config.yaml
d_model: 192
head_dim: 64
d_mlp: 768
vocab_size: 4096
activation: "quick_gelu"
norm_eps: 1e-06
attn_scale: 0.172
tie_embeddings: false
init_std_up: 0.0541
init_std_down: 0.011
beta1: 0.9
doc_mask: false
train_tokens: 195500000
steps: 11933
Each number is 128 + 24 x the weight over its row's rms, rounded and kept within 0 to 255. Layers, rows and columns count from 0. Numbers have three digits each. The size before them is the row's rms in percent of the matrix's.

# layer 9 MLP up, 768x192, rms 0.179, rows 680-716, columns 0-191
104:143157145108114109145091121107132137115141128102132109134135156148096155115130149100129135148136090139119141113109071092127122126096125111161139163119136088111165086144104114110128127127169121115135136098170143130154131134105112135131149083153101163131127135131171163060145088152095140117111135097160132152172158151151098094154122117116129133120157163085172127101141088140080165144117131175142141113102134170097177102167096100125155092127166108105094126134110162137150125130139104115136127106144096151176110153124130111134149095130108123084146121108100155120163153111095121145
101:165116106164135153091092106151137085108166137121106124096143098135113140158157170091129124111116089102139139100138118120142144133115121109155135092139142111150091147125129157130146120103150087111110094162121138102114115085120161121082143130149098139181134128098141160122098165137130134142116122113116129083116111166123090111141172153164153161168122117113133131182159134090138137114139170127074075138095133135133130132113106137161112127132178130149122079146110099131124118105131137168131098120124110124078132096121124110120190110095105157125111123171106167157139143104155108134
098:155105163150151125123129153124154129100121134101130147121142163154087156140135101123126128114124135133120137120084131092124137137104139150128103144105174134113149101136129203134081111147084114159088101121138135115162201147136122145113148129204163093150141114111135169122115101168152126171159113112123107132129141132168129117128128131166126106126117172089156142152128163144091114137093146116122122115118137135138131126094146145141141151133106128152134107161134130171112142106173158152130125150127166140072162127156115132129147151130083133145119091158132149112076170151080112159
098:150146151140107129128162122169147116112152126122141148182121172121079145147124133136096149120124139127188062091142130132118140152103154143110119148132117168118101144105140137161110108142087123120149120133172139151142122101131125120123134138121098124112107140093106142135131114078151109091159150127148093105169108133115134104137108112093119127102089142145125141170100184100112114115146113074079147100139149134155199143099094145108138142130099178134135139128106078092128167118166094159145120142094138147105127139118124114129139096120114092138108149132123151079138173124133143099
105:147078130151114126128141133102160163126123133116135158113092160151075135156125162070150181132166127102127139135156114124158145109115104100115134153105103129161139158129114149137131136141081200122122109099140143107116138114114093112126101142139120094153133138137154136128104148094139159131120128189154167115161130153109139104129160147142171151105124100145102129170136103163089168129106094136105120125126153119092145127131100138119128161167133158128139135122093178140143133111127094126145109163116132082103174105142099082147146091153130141080112138096134110114112168115145098136
107:141144093071139122112151114118128160097140166136093171116131166132101108128080138161159131118097148148107099120140106111121143157121107097126141113129145118109102106091132129143113106150176135117141112074080148144124097128176109108137150119094128102126109134087150108133166133118095102152153129097119155141173087135106101103091127143082127117134115127102182155125117077120078164167131159117161115115116113149107105122131141124103132138110098126100077120113129131116130132116157108114148130118087116165137128117119131068065135098118136082139110163127125166121137120101108098136
096:159137133108135108085114154133150131136121140161136131112140099113136139126144144130119094115148127146150152150148118115151102190126128170163124173131119094110127139099119119145124093055147107122127109132074145139133115118097163126087163072112169131162125089136183174124110142108120133087158064119113085088111170143173125185154097116166127122114142147101104134126128116123121145123134126113106148111085146126132148124124172099130176145139109103164169134135146106131131166166134137110115134122097141134121111114124152142095085145133131109104150134126112132124088129101095107100
097:110160097154131099115140119160106190148102085117135134133105162117108132124129066143105130130141136138117119122119167161173132158114099182092157096177112153106169120100122094129176121102134124105167096132143157142147113120126128120154123099109163168121136137172115089126096090151114091103095184097127165122145119090136144097133071096139139136111112143098128137102126160144138178180122124150129123102168111137097153144123136119130098149106148131115126138109107131125145132117115131114101167119121162159105105157109151141161108128131157138135157126095118151101147126111114096155
103:108106127129082129137127097117108122132080120088105112153192125137128162141078140132162126138147149162166109116119082153116121132127112177122147126133110102164151130128141124111164098124103150117132137098105185108118126133088152137113157131129121175152121155141161138144078163139143137091105143157143173109138157125072117155115143163133144136076121124098086132134116121146118128167141147172085105107147112099121129141106140132145182144124125168129122121083108132108111157142124100176148080147112110183087123132119124134143115101099130137151164127153132105153129128166130112148
098:108072167079136123148152149134119108088161128153085164162115115132093140124147106120123102132098116139133145144102161128102134117150158128100132139124145150139101103150107169121138143109132091139141133102109147132113097122156111140175112159105119134090142141108132098098123116113142076127140149097130129121168093122109102125070133166133156142147134125126132148129125127130111144146181141148162144119140091131153148089109108141163142129111161170139151158138168087185174140111129132101065117124169121151106131158108149120101146129133134101120164102170135092109140170099174161116
104:128081104093142106132112095107142104096117149159107126133138147118130127130133146132139085144132112182145153127112145104121127109073102123114096159117156101112135129143133128150135088149152111154137096129116184122104135107146094121178102157136114135119169123182125085148142121138149134108131133149110186078110087164180171124081133153142105110161119152155105144131098086132086144147109140108144093138126117151150128126102135110131174173120180114104122120132175117140144149176166137126138086124115136104098134097124138138108131086109119109123161122107178145128130098121135108127
093:132152126094136147139126121078126166107154149106112125116126129101128107101141153154110168074092122139097129138126096173147161144110078143123144149115108123126160105111092114140129071147088128119119110124086129105122074125128124167112134121093141119108175067149091130119154133134121122126141121125114132180121156119146113127131121089117163077126160180129098137152117146124134149097143181131084107139100137095110121104098158115133109119129118158127159085087123109141114130122148118118153108148150071144128061120101138153140169127122102128127153114121163144103128108171132126093
097:113089085118106117155160158127121141100115151123098081111181107112115155082142150122092106115110139096115159123105111114169121102140135088130150132139143099113151159173103163124127150128137115130107121182137142124133125153111086127159136182124121137122095126135140154098126139162162116109122123115079128142129069104137140085137145080124138117147091145146095153137150130161136129149103192114109129162144151132173091104100141165107113126138107142164131085103128113111122140136120104097103127132129108131168105110104116081105151198136118121140127149117151097106113142138124166103
092:103103124133173089091162139139143138093137111117118147114148158118122126076070139112111104159137184129124124186112126147150109115145123110117119169177103125120097131139120142110134141116141129115119083152132131092104131168118159151136101120126110084129136141128140149142120159131087075135112163095123133148136141125085160119098091130115135152155139115163128145175117121097170163088127135143114180138154155117165097129126107123112130114092126057092117129114142114112126129064159110112145112130088128148106088159153151139161150127148108087125102145133126139155100128129164114124
101:158179124102137130111120132110138165130119127134113140138157121098131119142106105103102119150167122139090128109108120050108096127178114105101089140124120136122132102134153131125130145156122091157115148131089153096177119169105141135119122124120145179126133158128154162169100140133106102130104135119131133108128152135162139142088177152110136131120144126086108116118107104114096112147098167128144105166141112114166145160181128080126132170082162172148139105130173094170182106117124096182139142144136122108157147122110134119114124137136089114122147131109105142126114141191138140117
099:111113119128122120109120155157153119156125083143114095175122163153149168116145153109107093124151118131078119109140137119130154148169113177127128112115110155085099117155103127162146106128131154105150121180135131155122113113082108141132137134103128112155147120099141123122105098135112107139105187156102117112133130138122150109112079135138104189117164162177110170098128115120133138119147143099113167127104124161148144115116080112133092086149160124089122141117137139127154149112152133137113163123152155164109100084145107115170129096115135098130127171200092153123145137119126133175
095:155121161102125167140155099151126155078148097126130113184070156122131169116093164148167111103132115142116140146163118149167118112145090111198122128143154122150137099095123142088145121151087151141095105104139092118113138137132140165125093121120150109127129105150114114116134141147172096150175118138141142157137091084132128107106155126142123126151175134107093095123092124083103152124160119133111122123106122089151129106067110136132131134123111111124130131137132097098121116100130113140139139110148172135055106143144107139130065099097124098117147118138141134128150131152098128111
102:128130126142151181140111165130094125130157147082113131086118118131140116132188099147143117130148099136124134103124106090112122109152112139114079185150122141107123113111127140124119138097198108121112104137080134134128125192102133111146102104134111116129117128109138158148112133073128121157137112110098103149150123095145098152135100091124106113092098105155134143177119111141152155115075142167139072108125136129114106153155154141132125097086093154149119132138189153145130123151097140153134113125103140103108118056143144098153100152106148120119134142135078093111147143130126122129
092:128119115126117118088141132147090149158150093149143166103111124120108111139122114132094096144125152141154097123125144157118132115148103094115142146137103123077123078149130152132123106112098081114137103139161120121129101121106176114124082109128151125155105150080143098112149135137135127138107108105121133109130130091107094082104121119144072161124152099120143160101117111133135141139095167101170126160108123141150129123097079140135151106102146103192127107101134138123136105105198103097135121144128127148145093145104116157162116150156119139131139142156113103093160099198061125135
093:148127127128120113155121134131103139108194134121123110149109140117129157136152111125136129135120142124107165138091134096127151079139120132158146155137102148143133100139101185149076123123130149100130109164149110132140076142127150134143087111115174134112163148145140137130114125136136106123146103121161120140136152103141121121105106128108128118135114116156107194123177129118142133124138141126086154188093099146100181152098129117077112159141124153110100106136151176115098145124167100157160124128135105116138094080117106184133096192131124128104108133154092078081085108135127115142
099:130128139165096137140113123146146141117143094170110119165109153131127184165130136150127141121171114104129144126121176136174111108172104085097162121186147130125139149077117176092100126089101155097170090136167125132125149152168098139150147134156161079151140143143150118097109113069147103113141135112134091121113129095101122140132127125105124107154132140137169140098087159105118152154125114096163115104155165116160138122090120147172141111109173116101126142135165127122110125134093140129130122094119119109142120132127113118119113090101116135124155122137121116121089136122091187104
095:083138095102136119152104122135115114097151133129116056163120127074100142092084127097095117174135145069126122156099131130148131126164164140154114083136121101118165104149086143136101126112122138140113097164115112122099132120124171139148130165099157106130160126080143151154100144125140078150145121108103172121159130149130101123099102123087143129124136136140109136105153112084104114096164117139109097158124123177142135122101128138112119132160134104104157150134142065116077113146134169129155167102126137131120178167115096126113123144111094136113152110154137148125142124124136130131
104:116119111134139140127134142119157130097128049130103111096134129099095121108150079154151062155180123154119138148095085112163162119093136113115124142135121142126133120139170131140122122110134167149111137122114125139090128123116139077131167124114108123106114156059115105155180145157070117110139128159131138186123067157094105109102136154120157166105134126109131128135093145152133139151130155151135147133130159102127145149123101095140140084124151173118129110152125147096123145138105122100128105144117100150104120085111126146121104139127116149173165153140107138121136122096110139076
099:127161143125110140164129162130117098099140133140118129127151131134162110087124090137134134139149111086133143103131059120092094144155105149133150136124134161110150126167055106141116181136138107141111125153129166103120116142085101132140143118146150122104168146122147149106150130140108081170133133123125184169127177097154151117111104146109150089131115120089125090160123116141113159173169126103172096107113135116179123156120110121107140104145132144123099149144136117100131161179153123115114079111094109098120125115088153112153112127137127132116148126152152102097128074134161120134
105:169131154172134140100112147116161130099126162145144118111143167143138153141110125139102145156134117161135062124157114128174156092098142125145168095140149104135136139110135143124097158101091111162077120116100120125159166114171103147155139149155188154112121097107139146121138103137116100170122108149158157127089124091184095082109144127133116108140134155144111116156128073152136160125085093124108135117154135136132148101136120111141157131131116125142162124103149102147091087088108098188115086156118127165117124116096153123141134123122112120092146160129106118103129117125143142156
100:153143095148115127119106100125153095091155062137129130154136200100117101162160132141139133120152113120130143119113178156120127128116127154106096099165129117156112147106130107103107115110190116162147145119128086115189136095109135117098135110146151153116147093083116128092092142164125107145151102151146158104111142112135162112083121153132102130105114144170134159093134070136171145171135158139150113136127121150148106121162098154134120153140108164093122142145137092130128140119175112145186157150119104158109150099125127127144145160147115108096126122124157125100102123124140132114
095:147090170147103114099065119148104106135137127111143100175128125155123131101120191144153140197137146131141149141123113141132130139133145098122123111133125130116145135113142125093129122099158156143117083107097110112138148106135116145151092120131145090110136130124149146126133115118150110163133151133120173150107130141134101106140134087165075158155106186113073123131108133108097095079120136096132122142117113121148108107109150127197110138172117134158152170154125099149162108096085105131198130125111140166142131124115157101120117104151095117105163106111175130128151123126117129148
096:109047091144123142117131082106111132149117158124106141066112139100081121124139093131102141136096166116141122124142100148178114162147137160097116145120134169144136138128135142143138163127119185078131140102193134150136117165121129118168147116138170180180109131129139168124118130147150156170109157095106136118140126110100154128085138092133114087120130147161125125145141097131141137138102137099133132118135130169127099119132114128115106123132141118139106124136149103108127132100132089162107132149112112138090081134099111133136148106109116103139117101070144141094111141108173083139
096:132125109141120156138136175124145171080160131102114167122163121110119132111126055181130108166099147116113124114104083114134109100107131130169169133110084132137116071131112144051122128068155172130119116133153120167103130154131138139150158161097120121131118120120153153107113118107121150126147141154147137155160130100119099097145110118122116108113141145075111130178138154140127127143121084089137157106144130111129139104094105123126124142142102122151127118091137100176105136135142096107137090125136116139136111171097142122155101166166137163091141124157130149130137147136139093166
095:138126118064135128146096139174146101140093101082107115106102159106097106135175114136128149158134143144120163147092165125135098110147119149137129131139178081136135135172099152145118140153125130143118111112145067160121117162143121112133150121159168164151164117140143147150144142150136100129123077093087161171084149118142086106142110131164117158127160118119126091187119139106134135116139126140152135157122095150129117115117070146153136164107148169140126144133138120081110116145143102122128160139161124137149106132142118149156183124155088070132110144134130144154123119116138126133
098:092144086131144171116114080120134099113148126079145128133120103112099157151157152162127046141101119118135119174153161114148121114104142114131145139112122164124131091124069114176162135144159139131133107112154118141151156116126137078110108124162133137138118112108156115155122145129128176112096147132107127131169138143100110118111114105142128072107101135141116093179133108120141149150136185106128154118143129148128110130111128141126172150122139103163142150087161165093118158153092187108144127139154145128110148142114084101155090115147132091125100142115116180124113110110124125135
092:138109122146164120105133140108122127133149124122112115169132127130137104160127179142130145154120146150141146112119156139132139107137137176152147117138142148117092094090123124121139102118133143136150134130100124091119141163128140112096090158110128183161124132097122139105141117133114126134141160149141117120207124138125116123097079127106166096133113116149149104167125125077121134168154133130098106169199085087201117174098122102108152111107108136135123104106141149168135099124107115146161153178076127143116103180121157140172144119128112122111111136105124110139128068123133162126
100:129114098141105090116148159124125083102142139077122124095115162140095120123119116085128124100171104128187143123121128120089134147099108100115120135157110120145125118110114166142105127123155072107114105095133161108090092127129120173183117111116154162152124130081107118110081145111144109114142117078118141143138122099124104100118158167142138123144103107143131107125111150114093086148139152085159133133114112129128145089131131105091123146112096115123123156157144078106071132116142158139128085109143129093166119151163135125100100158114121110104114121184091094124137161100107137154
094:096093095131146138101144119113144132141141159112155122140102148121158118108153114098142097110109123159163129133108097155114168158182120127147111111133088113145113126123103169128149141164106106157129129134174149135151128130117150161136095136108130113144093137127127136183119161138171162130142167130185117094085124148073095162111115126159135131140135103169130140131123136082146150120159113123169164137130130170171117090137120140114154138123109119177066127124149113128136098131107148127121096121115089141147112113097137078128148166087149109102091122105172151087107125146156101130
098:148121098167115138103146142148113163108136108135131113129116142121116155109132134158133152099131113143113146130110184089145120176120126119140108083176100137125146145136128116144085149076137128121128134157125098106149148110166149127107121150147113105118133121157110141087134137161124137111126153123135177136113132134149143119159134154070147109099115128174150131140113169106125109142133128111080148160093194098169128114104103130115141114150057081135080071108154115139161118108130145130119109161120094145133118120146153096132096079170128107152143139108099132083159128085146134100
113:143107156080120109151086148111160150149131085135123120134121133131098096098141140118132108145140128177172111124137154143140144134093147112128126129166128144166147108116151176149101112111116132140184159144132124112111153107131161114095108113149152101108163127130137170105135166125120081110126119108148101079141120133140082111141146115131144166168120200135100194150136131158204136119145148119123083106149092131128140159144115125154125124121117190129161147131110135153123131120091115146099127131148151114133139142143116126114118111100106154102122112150132109120158132127161151204
098:105138178154136158089080138162141128124144074151125108145119160067118161130109170088111139161152103102153109127134120112121102146096094117144122145154159101147128092103111144111126125131132145148111135116096116103138155112127172163136164122148138132152175137104103153161124088177097105128077141154139122109127117105118115161112123121149096141127123146141120140134118139117137161119182129120102104143109157103136121168116155200149119126132122115128111117107085091156065120144134156145112125143108150104134127134151145142141118112138140120149114166128065138133152140076184129123
# layer 9 MLP down (transposed), 768x192, rms 0.0995, rows 680-715, columns 0-191
102:127192155141139073116120097106154114153114134156138106151111134133121098146161143146114139100147157160142129134134104093123057124139120074136071097149141150159128109132168101164193135102152156131165128109112120160109127134131124138150098135130119162119116128117143137087117101127156088125146158105167126130094172086118114140145119114149076126113089150160144142101120148136140143141096171154151118121153136115176147129135139119132150128151178128099153096119131139123103098094143121094117151148135134137149139073124119084144146089140115106139134159156101110114162156102122147136
094:080099143151152147117133091121178129144134153161091109139134121113153129133093145107089150135138103107130125136151105112141080115129112150150083158168120118150123105127118105100138088110125138140118139141166127134087128113124131099115118171151123126109155129076090123181139151136075120151131118147147123121169148078111198148084131093103136120100182140112140088158157143115162164121110116153164131137148114077117112114110125147152149125162105117139158158119133151115131108146130111107125122106136115134195151144099126114168131094129116094127156109085159105129108150111094130137
102:130103087153132117158150124117120136120110152120124124091180130102081092145119160157162091104101136131148117095115132078102152128085138090130108105114128115129138121169129167142114165121145139090080113142166123127144182118095136147177140125121144133169158120115121160131127160138134142131130143162121119165090090143115141102172073131171126078110107121113128153160123138143123114119150144149131123156112103135134134097184139161143171113121152127112106132124138129112129127075160130115119122137125119172142114162136109163094179139146163106158149099124125122084164119087129156098
094:124148082118115152120106079133119119110133130113119175114087118147118143153113136150173140123100177105135160121126134134120166140143142123140150120122162144146077144136158135111126143108102142138123165087138101111140122186084082122126105113146124138110094148119131124127110155160122102118099138127129111098181143121122091166138107121159103077113135138146114154109163086146124075113143166148078142151170164128156117140117131122136137127149127113169142136148139161138108097113112137090146153097143123135139108170085149101144072135123145141157165122147094148168142111082073133148
105:129106136186101127138108142105086071118146092096147110151162103124129114156140124127097136127134131168105124121111081090128110104124096146114096110146097134102133156100138128091132148130113126138138134098182144110141129182159132083149111123129152111079144136142101120095095075104126132132104147121113154125122139141104126150137124131118083185092134151116103113158144086171139122127103118165103121156109100126143144167106163125124169104129153142120172121130149141168109157146107145119144123117148099096157115136150139165146114161117141072141131114148106085158144193107125134134
103:115107111172114118097136126116111137142097115126134163122100122173172130124110114192103129099095130153121128105163127095140104118153128128132106108141063133156197102125124132090128145113147158149139129149127135133136111120097168149172117109167147127116130131140116144103094120118146110111089102134123130082125113119164152103149132151114100219144126150165142169131159137101121122116132129137111161186136101110161097096139092139120131105106103125145100107089172118126120180150130134109101096134069146125148109096101156104125148111112121130143136121106127136135124171138123162124
100:102101122156099113161129087118106134087159125082163101127129161144148130170124110128134152107125157099137133113131113144098112142166136152116163116116110145104109082108108135144114147158098182129117087111185122137146123190134134095119123133119107113103107135092140078137118138108115129115120147126159118149138127152107124080117158141138095097147085130119153144150121098156098143168092106110129109078131153178111128092157113111104139086132150140146120117144130156147086137136111130126102135169166133107117114119119128114178116121129086119150135077131083072137120095122114174151
096:160124129124123163156141141119127126132127112132111146077162161097092073112138149106126128161096156150138128175100115122125139112163107126131103118139135119137069118161129168138103088172128111118089147119131110121129125163160158132161093132147134113130133125103101146112120138142120124157168114108102150154161128156114142110117125150134138064121123163100133093156078099128098146111122113115157155118068161143097095110133085126161158140164076087146155128106138105157155124117132145105179130136153090158162136103151117146110141135085135140133113125166128096135111132128123141067
106:100142113134097123142154149160121088188116147138159117142172133159154113102134132123126131135125103101142119083119116155138118123107138137162155137091129125162144123129108153139139135133121119144163136121124134174092141118103114124101137105091117134133160149130131112126124158117109147137177139158147113163164127109125142120100143145122088217105138113193133177158134101150174158099105178131127145143079133080137100123126143124184114111105118110152120066174161153122148143086122140144117109157149179118131133147151085159127122132085134125101138118107144146138099127115121121134
109:122174104157126121139137138159138068103118149075105127102105133118143113168103126114095121172134110119132153123116119138143120139124123132129105117138126128115089104068087098145185082136147114144141103151132158139172118109115118154086134145124100074093136128115121133112095119134156133108165082119133116137117104133122133090125161148129096085179163061114130162123104106124146094130100121122121168119127126122094127146114161128147151142132123138126092147118131102092125127138126133110148127110131090149119119093142154089127100098155153171139060091102133118123115141100071153138
097:170136135136109131110134146166124154119121101143138138127120194124073128095085150115120159139111110143150083125112114166163174174110133112095124152135157166124133124125133179160158119137149161098138124132145126111150091156107150151142144128124144132114122124139125131107109111132119119130141096102107113146183077155114120122092101118114152168146120166115102090121108165114140135156135090078115153076141143116134131107128134162069130153132084082113111113147109129132130111156101127132146144111093141154132151113206119127119133133156124097158181146138130122084125118153139096137
098:129110132140080109135080124100115118128100115119117099106136100136140124163096102124193142136104147103096139102135143122157126131125136149130113130138098118117135121146169153158116118114135125143156142136100157136114091119126122134181147148122115128151125130126093117136145142134127136096128147129117141142174152134109113141145111128147141129068101091115087158151131112119107135102131134123189087084146103188128144128154108100133153163112067083149155134160091109134117100195110106113097148147166121151141113140127102100118101111181121141141125124110064186144083140130146087123
093:127158136093135078088133103101144141128140124158118166101115151101151097114110135155143175128123103115138118135117100120096181124113101138088112125108093097158140119110165127154141096164179133125112135132112144148076138114090136116141119128111127143174110105101185112137133110156144123141109175139160197119183121137082164111139111114164143124161112097159134122137116137142107122149113083188130139152138134171125141113107097090113148132146160109094123169113094113115112168168133145117143109136120151129110127170114093132119145131102112156105135111097128109122113139149161143147
092:165100130119116137099106114122153094116142107119187125142114068124156083115149139142133121099135255119115114141102179120109113105107145146128104089098113128138134129132142115150124134138104175107180147148112103147157134153146123102136141140104148104126110145137109130083112109154117168143115160166120123106124123149133112125102152079117103204142144139110129178107097102119123111148146109090114109124116133125120125118086161131145106136112144128118119121141116128122094139151141087143114109159139114150089139137137143124099122100110119111153142125140150171141127108142133147109
101:164169116114132154161065127138104164106139137133120108100134142125117147137131144073112127134149135150120137149153154152126142109146108180152124165092154114089151110146140171116110134140159109145138108122152129166082139128127109136133149108166119126164147103136146159119140144119168148090153141124091129130096116111132099188131172143094114079150165144127101115153121110057113178142112099119152164150165111151105114126136123109127121132157118134099106083125110106097152121165107103106120116181168167141111120094137080116109121115115152106119128158143130088140125109122145149150
099:153132164168097146149133184147091162131124132121101130120137129125143107137098097087131148112120093108134151159116124165112119138099121150117153119171120162116154087113175095139135106122139113071167147135153101124125121135098138136139140144118136122140128140137122122133125115144126168126160109127140137154051143095119133147161163137133138048117136089130148110152143150142123175108080088124141132146118121111150145143187142131136122128133108146182124124103099100119134071106079134124173136128086099139148143055123126102152131157120141137144122131089136163145117125132139105117
098:112096123150099146108063123110129126117106100121150197098113128123099120118135149144156129148083174140138141124115130133089132173107144101097122132145163103116109119156107140111087112169112072133146149117118128139119091118133084137120105176122111121135130122108114144104168143143111113128107156086100133114109104133139105130104119072153100142109089114138151117163145097187107150105094142129147092156110127160168125157194074169084136083110115114138119125130130110163126119126083099114125167121120155119115127092136118111144127139138137126161100137099102142098122110148126132129
108:130146159115128133152157154112134141132135165163119151112154136168160095110096114096122136126103233118125121103155131138166145121158111128142098128139091180107101129115148131138118148141132113135115148141110152152123165162134142149145124114130145139113138148138089136086166089173137140154091119105086095145157076129105152136101128141120167140156117125138137128147104123148146131108082151139079124136103145093118116113162110098096126110113119122151148146152114142106105115078159116108131084125105162175122135148140102160123096092174120119133130138172097129156158134121139090095
095:107151138109131104116124123114134106140132130130146085143105112122064126122160112126149156074128173134128105126144095105138102098135192147127108069146134167140117108114106147169132133100113109117158165103108133128134113123109110123097116188089094125134114122149159130102116125146099174117146144123134125146095142149168140092173111092150138112140145161132128095122156148116143139151139170163140117176142135123135140169123133154097106181122116156166105081163122153128099148168132155111120155112130113151142123098162114148121090136149133129113159160134123074096172107134113127089
096:083117110140123121111154156132105114114100162143150126136126143160083116104136155093097125112149140093107087115143118160124126130134131124119190114082119101078133098153108083119154145090156145088154137103138146113136119103133112101107127150139145099128134169119131156095108141106137121152119199135120133122090140162096098118132097119107096182126173139121139097138126137135142143125094133133166118122116152128136127133134170123105208145117117142135138135147109087143154158101084125132160134136169147111149126078147139111075169128162136144151126102089126148118096094098137144121
093:158102103115151134179148107103128136133112138113124128129160125160132149102110119092141124141123132113147121145138079159104097096131157141177104131077106127141114140170115100119149117160122105141107151112111149145101073095112130105133123130103139112117096144118108107142109171175175116158120092119127112126158132129145104113077088134140123071150135149151130094138174116149142126078145146121159146145188135121135132118129109089110109134107075118135127118146127150076105109143149111136188133111143124127100100080163134121101092109180109103114131138135138085162160121150136099119
089:126141098088144091153124122131136146145127146092139089124134129136126109157126154115107158180128223134126122105089144148124138144132133091139121155133115154132135149125099172122121133121127113138163139092149131186152160106095097112151151108138169147115179138143087147115126119102127143137140118113167104120149115131132178082109140168142148124141151109087108131160096137130132134079154151157130109130176132114120136133147100112133110100111109131134132116117089118145132138103112123134141170154145085074157137188138114104080091143120078093130115110121133147165116106130158139101
100:120136128146112139089114122141103127147156157130159126132101125121142205117153181178141143111115127151110108140071131077169164130093134127130144116118118124133119107143116129119134163103131125133160136148140142122132127142136125100149159114129137102142152147094151160100146092086186095088111172126130127128132113133099084113118143151158136150117148133093126121094167097121144084114159133130108169158171090153157115117141088120188152167148111126118146105132132099153100126147123112118154137154101148141144096061120105109131137113115169115113109165139145104121088110119105086117
101:141085126166118126150084132140156142122122140088178072171139129137127102151130090168129145157123120067114156141159166132102118114147135121129169114138125111132112126148138075144116118143133122094138084147104113121110180114117136135112129131127117119096110160132145146141119150134122143113125083125079162161138152143093158101123095118097135112131114110096124178150112088127139140094073117100122107113190104147157114103102137163123094140126125101162136183129123121121168122131117111129128116110127144165142148162175100143135137118123132105126151079113145194152129122107123093116
097:081127102130097131139136116148146142155161136105103142097132101127138107158099099152134150136104093125114109106169079155122169108114139154155133100136097116179137124136135144101141163074136093110137088158122105099132135116092127108181149118135112173153127117093120142148141144092129150125145140121132123164155076137133123125171160158106128107134126126158112167164153143136100149116149135156159077074134146137102087145131127156153134120132157146112115144185106095121114143107115162134068116146144137153140165124119163118158101112160151131127101106177106087097129126111124116151
107:109105167083134120165097128117106162117088112139091151136138101140108097106124082135125124073135190142141136156132126107142130105126147120121140136074134114115117133126103110125123110141132136139099182116138076129131172127123144131120121139140105093132130126081100129108145108105100166141130131134105121155114103120154183117135109160143153155082110143129122116147112116142106112125156182162101112092078133100082131145119158132138154130098137158122128144104128127156150128093127119131125125125118105113101135190108123145065145200082121125129128081130152116095121183142151118121
098:096117145140141139110121110134128097149147181113105094129101129129099124187083128134083162142128149147134157109147107156115091114137115097148087135115118124150168144117128133138204152100146148136136118146116129118153134127104154114113133148124128140121155156153134118095155080113063122134108165137129146138111099177112162112094096137138139145133156138142111128117167162168151133096132112117141123127104111107095125154162092099142140137128110133119118129080157125153139154160125118127068115195098181146143129134126135166108134131119124172144148124110108081125112099102144172089
096:127120095162115127175141165116122102109130091132129141185122106100167156157116137091103107123118085104104092103139135128093118130105088122193171138142171137101131128142122129110108151120127102133111110157158128124110162170149130123104121142168144101100100170088131146128173153129167126122174152142114178101114135138113121123165132143119183107152114122152119154117122147147123146174118092125109120156127099111134147150096104133118095089127115090102129131104132160138134122143131126117137086166131102124148173154173150140150140107134108176105121109137111139085122165180116136122
095:122126139125135124071149113154124153122150101180101131162100135111124102138139147116117114110085145111130117077073133107116144101141158103124076150168127098105146135117194110172131157135111120150127136133117127116155151140137146122088135141107114076146139093083132133125101107154110143140108108128119139135162101162151128128124103109162180165139115125128122111122090125169112148130167159136142139087156145130148172164103159186130175130090129125082148171151102112104104118086123158164120108104142150147104139139112148114147113090134090131097124144110146115133119086123139130146
098:165132165110136130137111135147115124137120135161133167182167137101128111097153119111121155103142128082135139115126130136104102105148148130126147113159179174136119113138099120188114134135131139135144173101149093158102144134140126197182160154102139176162103182117089136129105116101156141156087110124137129097107140109111138115110131154129141177134157139112120103152117119171113155175104164151112121121126151176112061143171114133100126139106163146138079119131125148147098120125130127149148080145114135115136146165130141139147086156123127172134120139142110128147107105118119116127
094:146145175105112083162089153123119132120130108142136105133142168149142125140145128121102134095134120100132098146118121112107124140118161075101117139122161124106132139126163135088085149190135135162145132099155142155143135133112131116167137135152112141128139113171144098119114116116128124167191096129158089103106111146131098143138098153102107130118201159136154137127156088161187126148079111131151170103131144133158175125125139136098107150144116152115118123106133094163111062144146107172104111140102127146115143067144118172130140105111149126139133115159104123111108113138120149142
090:129119128134100119078165118101115126128136157159127147151139115112101140106127107149100094126115211146148154115140132129142101122135115109153145120124126111138103147149108119142138177100146137128073135122107115110156045095117094132147137116130158125073121121125123131127116116147151116102133141154172105171152146101120152107110137144106148255145106103098092071129110129153114120100109149142150154130118145131094157076134105150111129115150118093107127129146116145123152147130133114132098115147124123143143110154144120128129141131116131134116108122150117117141112117135150088125
113:092101164104114127156129113159118122116111150129149106116106146131130099146128105110118138135104112108128175122116133177141117103121104098125173126163102109118153093111155067159119102113090140091166124147112148128096053077124107114153101132136123118095165152141126079143118110137120143132092102109104083152096106114123131131130130117092114112144143126103155137098138059142122132176124120131117136183136109126077151126104124109117090132134120153182153133142129129146140132160101099123131166168171112185107117144126147110149120138169127163159122098120150132138093135129135140107
100:115151125175159168129120129107118133154110108166114084116121126122121141123139073181090098093132182125097082115149112109109141143091120108098148157153129152122120142124107140126171098132116111135092118098135144156123125061158165114087110107143133176127098117098156143099108114100131141146124111131099125160109143110140144132124088169085094146140152127124158119162120163136114105161098137126093148154125160122115148154133142137132127188129171130093107074089110158159120149099117152133131136091104139077100107178118130150157107133139112123148105118113138140119094137132130137120
098:132137157082132114157090099120143115155110169134128157139116094123173087106180141145133153153138144119132101142149064168139153086148165133136139142129130114147083176138128136127152114137122119128145123148148116127087094155090134118162157135136134119133163167144161138179142134120123119136142130119111105100136112110085154146103104115115124047133139158101151144133100086151132149122081144151131149114156131158098113158130159115111124109114127172149157143141102154129112135093133113094128120133175140099131134188100137123123122168116132162140168113150161145134103136163141089154
110:116083103117103130105144113107155108129146163117142086154099063096094100121147137143137150162141102128133076105078117116142085121145112157119106139124162141091167155131148094104117119089146178116119127149177135090177078128145125179112129067098127118115144109154167140156125103122123099141090109112117108151122117114137126113127145124094139101141105142139081135096153141155162146149109071129160130143110141098104117074122138137108116111102105165106131142143164138147121139117147121144123149106113095107161094116130101134140121129118126093113112069145126115137140133152127111118